config.yaml
n_layer: 9
d_model: 192
n_head: 3
n_kv_head: 3
head_dim: 64
d_mlp: 576
vocab_size: 2048
activation: "gelu"
norm: "layernorm"
norm_place: "peri"
norm_eps: 1e-05
positions: "rope"
rope_base: 403000.0
rope_fraction: 0.5
qk_norm: true
attn_scale: 0.193
bias: "none"
tie_embeddings: false
parallel_block: false
extras: ["some layers without positions", "local attention windows", "value embeddings", "hashed n-gram embeddings", "an embedding shortcut", "skips across layers", "capped logits"]
init: "uniform"
init_std_qkv: 0.0958
init_std_o: 0.0226
init_std_up: 0.0958
init_std_down: 0.013
init_out_by_depth: true
optimizer: "adamw"
lr: 0.00275
beta1: 0.9
beta2: 0.99
weight_decay: 0.096
lr_head: 0.00543
warmup_steps: 439
schedule: "wsd"
decay_fraction: 0.61
decay_shape: "linear"
final_lr_fraction: 0.1
batch_tokens: [16384, 32768]
seq_len: 512
doc_mask: true
train_tokens: 146000000
steps: 6127
dataset: "wikipedia_en"
Each number is 200 + 30 x the weight over its row's rms, rounded and kept within 0 to 999. Layers, rows and columns count from 0. The size before them is the row's rms in percent of the matrix's.

# down: layer 6 MLP down (transposed), 576x192, rms 0.118, rows 369-377, columns 0-191
# up: layer 6 MLP up, 576x192, rms 0.117, rows 370-377, columns 0-191
down369,111,166,170,215,231,232,167,210,174,199,228,198,210,201,181,198,274,199,196,210,194,173,244,178,150,151,251,235,201,202,148,209,208,171,221,219,208,191,228,216,201,196,191,168,202,229,209,211,216,211,139,157,150,249,193,225,191,178,239,246,194,199,165,201,206,179,139,231,203,174,150,171,250,205,237,195,176,251,207,234,191,172,206,218,146,194,201,134,192,226,203,213,221,228,140,268,167,183,174,193,213,216,186,181,184,205,196,228,245,177,225,254,172,209,187,232,173,196,98,146,187,204,140,181,172,166,185,194,236,171,207,239,181,174,190,145,207,221,235,160,214,216,187,242,175,186,206,215,210,184,215,179,256,265,217,233,193,163,150,223,231,208,164,228,184,191,254,239,218,154,187,214,206,221,233,217,175,210,182,230,211,204,197,202,209,238,189,262,138,193,176,221,203
up370,102,249,228,195,208,227,209,181,222,178,219,175,190,148,214,212,204,160,214,185,179,219,150,199,195,229,214,193,180,223,206,205,203,204,215,225,203,239,244,235,207,229,182,204,190,204,219,222,227,209,222,236,205,225,166,158,208,298,207,259,225,248,193,192,209,181,168,191,191,152,164,229,187,209,188,204,155,182,167,190,263,194,187,250,193,252,182,189,169,176,141,230,204,198,238,215,158,147,185,218,199,223,176,253,210,220,207,225,214,179,198,170,206,226,262,217,221,194,228,171,192,127,241,187,215,174,179,181,192,236,228,187,202,229,207,215,188,186,209,242,177,201,183,212,168,204,207,168,229,155,231,181,166,249,174,204,188,203,196,181,192,246,140,246,239,194,212,224,204,213,272,232,228,133,148,211,215,169,131,204,194,196,232,156,227,163,104,182,208,208,132,164,158
down370,107,205,251,172,223,216,221,173,159,223,240,194,224,166,152,195,196,192,162,225,199,237,214,192,192,226,217,189,232,242,160,221,214,178,226,194,182,104,209,235,211,206,162,188,190,170,187,206,242,227,219,205,256,210,182,218,151,249,225,204,202,207,206,243,218,243,253,171,220,161,193,249,189,211,221,196,151,213,231,229,252,219,198,231,185,294,209,135,182,213,164,227,142,203,189,165,216,215,169,241,220,190,163,202,212,243,189,212,186,196,195,245,250,248,178,217,147,204,158,172,155,160,267,208,239,172,196,224,144,222,195,207,227,192,219,193,207,248,130,189,196,156,130,177,225,140,194,174,210,199,205,177,188,195,198,180,194,201,169,231,234,263,176,228,220,178,186,190,193,196,159,142,228,180,216,223,193,234,175,173,193,226,182,205,204,195,188,229,223,204,185,167,208
up371,106,144,219,237,224,198,146,211,197,199,184,186,253,138,213,194,246,196,184,145,142,252,208,173,201,222,215,190,162,157,184,148,203,199,206,172,164,215,203,242,192,199,150,158,175,222,245,178,200,205,226,227,160,214,204,203,174,215,212,196,211,176,209,195,185,166,153,193,208,191,224,198,165,216,255,164,161,151,202,176,219,224,257,134,184,199,171,263,230,170,195,221,270,218,214,202,211,124,187,149,189,210,180,188,201,275,217,164,236,200,247,175,143,203,194,188,184,234,162,182,200,189,251,208,198,262,242,163,211,226,259,219,160,190,225,224,196,165,182,218,198,230,199,223,204,242,200,227,237,220,175,216,233,239,227,174,242,173,249,194,190,249,176,169,176,209,214,172,192,232,173,220,152,191,207,182,243,226,223,225,181,187,224,209,194,212,192,167,244,182,185,202,143
down371,102,146,201,237,207,214,153,217,191,148,170,209,129,225,242,182,218,170,206,287,253,241,241,222,149,207,182,235,207,237,201,188,189,232,212,170,177,221,133,185,172,194,176,170,203,169,221,162,153,224,251,197,223,163,242,284,197,190,191,191,194,155,213,207,191,239,234,173,194,224,227,192,196,183,230,231,212,202,273,178,173,231,216,181,222,247,214,195,229,155,205,216,163,252,185,206,255,186,175,183,192,222,184,181,217,236,161,202,224,219,167,218,175,204,152,180,193,214,171,223,186,187,223,131,232,195,259,218,219,161,152,251,253,147,197,148,214,177,169,192,188,170,208,249,182,216,168,216,152,222,170,200,194,179,192,183,175,177,161,185,171,185,227,210,238,195,193,222,191,185,224,227,202,156,201,224,222,215,220,174,209,187,240,192,166,188,191,238,164,239,188,249,202
up372,093,209,260,191,226,186,196,202,203,179,213,180,195,211,188,162,214,160,221,196,195,226,165,204,218,154,192,187,252,199,241,186,227,208,158,265,244,155,226,206,182,214,204,157,173,173,170,234,138,199,207,262,220,213,231,190,178,209,239,232,238,242,203,194,174,171,180,140,300,199,179,192,156,182,202,188,167,235,106,175,186,238,206,199,185,215,236,220,166,225,171,153,248,212,172,204,140,226,213,159,204,240,192,190,256,188,190,239,216,216,255,189,192,160,184,203,228,189,227,210,211,171,170,168,192,224,197,164,180,247,199,188,192,201,207,220,219,157,158,205,152,207,155,179,187,173,235,225,166,200,169,214,214,159,213,193,230,214,179,216,184,224,161,191,228,216,216,181,168,245,252,204,174,175,210,269,224,248,200,209,183,279,227,178,237,171,221,190,227,209,227,157,214
down372,095,198,202,174,208,203,245,190,158,143,218,184,187,209,151,145,212,254,196,193,133,177,243,155,202,221,184,200,183,140,259,212,189,155,165,205,169,241,198,167,257,187,195,194,259,206,193,237,187,200,195,183,189,215,216,237,186,144,139,226,158,240,246,245,272,181,169,229,167,161,254,175,216,206,203,175,183,225,251,213,145,223,193,225,211,191,221,191,245,188,189,157,168,199,192,211,196,156,196,223,213,219,164,231,251,155,206,174,250,181,228,164,120,208,191,205,206,232,231,167,216,183,191,195,219,170,207,209,170,200,191,197,253,186,129,226,205,244,214,168,216,191,265,199,212,213,209,206,206,191,198,211,211,176,218,235,197,184,174,234,237,208,196,183,153,235,183,146,164,250,182,200,216,218,178,177,174,195,157,232,212,189,190,214,221,238,234,211,135,186,202,237,192
up373,095,215,145,179,232,200,171,213,228,210,235,271,174,174,234,162,195,220,185,222,129,202,174,162,188,182,209,254,150,246,192,232,205,177,243,197,256,228,250,208,180,172,148,193,197,210,215,187,241,223,187,159,209,224,200,193,139,254,204,137,202,215,197,212,202,198,203,177,163,181,230,163,201,199,227,206,209,179,215,204,225,227,110,160,168,204,226,139,203,193,153,212,205,177,223,216,166,201,199,182,228,164,198,238,230,210,247,209,211,203,214,218,187,225,218,166,166,193,196,205,206,210,210,224,192,245,169,162,234,182,162,117,176,186,164,184,164,216,233,221,202,183,220,192,172,230,254,183,164,232,213,189,177,216,216,192,224,174,195,228,203,203,159,252,219,248,225,231,237,142,177,174,199,167,209,278,191,171,202,187,226,145,264,165,250,186,212,159,218,241,204,208,177
down373,088,216,259,132,231,224,250,279,215,205,226,261,155,215,156,197,170,209,177,178,207,180,199,218,196,240,211,175,184,131,175,197,181,165,234,154,227,151,124,257,177,191,229,192,166,195,192,217,189,177,218,182,223,194,187,201,153,196,225,146,184,170,155,215,212,144,186,175,189,170,157,227,164,198,159,219,201,175,194,223,168,246,257,225,222,149,202,190,196,238,219,144,168,213,178,140,188,236,228,186,202,224,166,219,270,181,212,209,199,169,217,180,226,239,231,173,202,205,147,168,195,204,259,203,215,172,213,213,142,219,219,243,169,184,240,165,199,180,176,201,202,219,187,226,204,196,203,194,199,197,216,212,174,192,215,224,213,171,224,231,196,176,226,200,198,178,238,243,160,158,138,226,231,242,199,194,231,212,179,221,265,228,226,205,212,199,235,254,169,180,214,205,223
up374,103,227,188,153,118,231,194,170,192,225,219,183,205,189,250,194,223,167,153,170,139,222,243,208,199,219,228,231,238,240,163,230,182,149,278,209,166,250,207,195,135,166,144,228,222,239,220,198,185,216,248,189,153,214,184,224,203,208,218,208,143,234,163,193,247,179,189,186,219,228,217,191,243,187,190,211,260,175,187,256,241,157,191,173,200,153,158,174,186,220,216,180,238,189,214,178,243,231,204,176,230,226,198,176,173,181,185,176,199,137,196,174,190,163,187,247,195,204,162,203,200,180,214,187,243,200,272,173,190,198,197,213,200,201,209,178,279,210,164,217,206,261,192,158,140,232,218,189,194,208,265,198,195,212,235,200,205,207,197,235,177,165,203,188,236,205,258,161,182,181,182,232,171,160,185,206,226,197,226,212,170,209,183,210,207,206,180,227,183,221,131,212,202
down374,101,178,203,211,210,187,190,240,241,209,207,235,200,225,214,198,236,187,191,169,219,176,222,162,209,179,189,214,169,193,198,195,149,219,157,196,184,221,184,222,270,202,117,186,196,147,254,154,240,176,203,169,228,90,256,197,245,227,220,194,260,170,202,173,175,220,227,211,264,209,264,233,209,211,236,160,214,186,215,223,188,167,186,200,246,181,216,164,200,178,168,230,209,228,215,211,194,177,184,143,206,175,292,187,182,215,189,187,211,174,209,182,180,165,179,217,179,180,200,238,166,168,181,186,241,250,182,178,244,195,184,183,169,188,231,158,240,204,193,172,188,166,174,225,217,213,215,198,169,178,235,255,168,243,186,208,188,215,212,201,172,200,188,201,128,161,225,253,181,219,192,245,241,176,181,196,200,176,213,138,216,191,192,236,231,209,237,229,203,197,134,234,216
up375,100,154,229,186,147,191,241,202,216,130,219,188,239,145,217,235,218,248,139,264,203,224,139,147,183,256,245,191,228,217,194,175,147,221,200,200,253,177,196,200,205,208,172,234,208,228,179,183,220,177,186,199,131,189,200,207,198,185,143,191,173,170,228,166,239,208,180,207,202,199,224,211,190,176,197,232,191,204,151,216,197,270,187,150,192,141,188,204,197,231,181,251,230,199,202,193,211,235,208,167,247,172,204,189,182,228,194,195,197,206,196,215,206,160,248,191,211,92,210,223,186,176,201,259,246,169,217,162,180,144,232,215,163,222,211,237,210,145,216,203,222,181,220,191,253,235,185,198,178,133,210,219,220,167,207,162,223,222,225,233,163,204,252,207,200,158,213,200,205,168,227,157,166,134,195,197,189,213,229,195,197,220,192,208,215,189,176,229,228,183,234,198,205
down375,099,233,183,262,207,206,197,248,217,198,238,229,261,107,210,218,187,210,191,132,238,212,212,180,193,243,193,222,186,174,199,247,193,177,201,224,224,197,158,250,257,202,184,201,201,210,200,198,276,204,196,220,186,137,158,176,202,241,179,261,174,215,231,193,225,171,200,160,132,210,134,179,173,238,228,238,199,208,179,175,196,258,149,178,228,162,207,197,184,215,220,217,168,185,225,202,198,179,205,174,216,141,245,206,188,150,221,195,184,275,236,184,215,205,166,242,187,220,207,199,215,184,188,231,171,214,196,203,180,189,171,202,187,185,197,208,197,202,233,162,250,149,205,192,203,197,182,224,216,138,175,198,217,187,216,225,217,132,229,167,229,216,195,183,185,166,179,196,206,217,197,195,221,217,194,206,218,245,188,172,180,105,184,189,286,157,216,195,193,157,181,197,174
up376,103,190,191,167,154,230,242,163,173,231,214,212,246,242,235,129,180,176,111,252,228,247,235,197,229,202,144,244,221,168,177,210,169,163,198,193,193,176,257,212,196,216,179,200,202,260,232,228,218,252,166,194,209,166,215,205,218,222,235,180,182,197,240,189,232,154,148,188,198,144,193,180,226,237,216,224,190,219,153,210,228,153,213,140,154,243,211,162,178,212,226,204,230,196,170,145,270,230,155,187,269,209,194,191,197,231,142,178,188,204,203,173,191,196,208,158,192,191,161,212,163,247,197,175,154,232,238,174,161,200,213,215,131,172,214,231,195,208,158,182,240,188,224,219,196,160,230,202,168,194,219,213,222,149,218,163,226,192,249,230,204,182,148,213,184,236,245,166,213,212,199,156,171,195,209,199,200,201,214,167,204,187,201,218,194,202,210,202,196,211,175,185,220
down376,115,226,221,204,194,257,220,211,195,247,209,263,228,200,179,164,175,162,200,243,233,270,245,231,208,200,200,199,245,223,204,212,192,172,260,249,191,149,237,190,257,190,173,139,192,182,213,178,207,203,176,196,225,184,203,217,237,229,240,215,221,210,266,227,145,202,162,205,165,173,182,209,213,268,173,192,153,214,244,218,243,212,238,184,243,239,233,148,159,174,164,170,189,227,186,171,216,208,215,214,156,232,225,167,234,219,188,212,180,216,232,210,219,217,197,164,222,171,215,211,164,152,155,147,210,207,222,197,202,205,216,226,185,133,206,199,224,194,172,205,265,124,202,205,162,184,153,208,212,196,185,208,110,144,223,186,197,194,196,166,210,238,177,225,233,152,226,207,194,229,176,154,186,219,239,232,196,168,179,162,194,163,157,202,217,180,222,193,180,189,190,197,188
up377,101,253,251,217,193,245,183,185,205,209,205,268,247,179,221,162,223,198,188,236,195,189,204,253,230,198,263,221,190,207,164,215,235,192,168,228,228,185,274,160,185,227,149,192,178,261,170,257,213,175,203,208,209,160,253,182,210,197,218,216,204,217,234,165,204,171,205,215,224,190,143,212,218,165,176,234,167,190,119,169,252,179,205,192,174,235,214,252,179,133,224,201,231,203,220,231,170,202,168,179,266,182,218,191,203,179,187,246,166,205,221,180,158,238,186,222,163,205,135,169,207,191,223,161,138,119,169,212,130,194,235,248,187,198,195,204,214,180,182,236,233,256,206,189,173,197,201,209,187,200,185,189,203,162,203,226,220,190,220,191,180,178,155,218,172,155,196,208,170,171,237,183,186,191,160,213,163,216,187,203,168,232,201,173,260,230,176,190,184,185,184,199,189
down377,129,202,234,189,233,216,227,213,174,171,184,218,268,179,185,243,181,199,256,214,218,181,220,224,187,200,259,196,224,176,155,229,274,199,183,150,246,221,201,174,188,211,204,188,226,219,167,222,170,202,220,214,253,207,141,217,187,166,210,208,163,169,203,146,173,178,176,206,203,176,226,229,230,191,198,169,190,183,139,168,195,176,225,184,166,219,262,209,188,218,217,219,226,159,185,213,211,153,234,168,246,209,159,227,237,182,178,246,195,185,184,181,196,214,193,186,157,204,224,160,201,194,176,183,133,178,158,152,124,244,212,252,246,210,221,246,244,237,170,209,191,254,260,183,163,214,190,222,204,219,266,177,198,231,234,168,216,201,187,188,210,230,184,230,190,211,172,124,146,145,163,135,214,180,182,206,241,230,224,171,177,215,178,172,189,171,191,190,207,175,197,218,194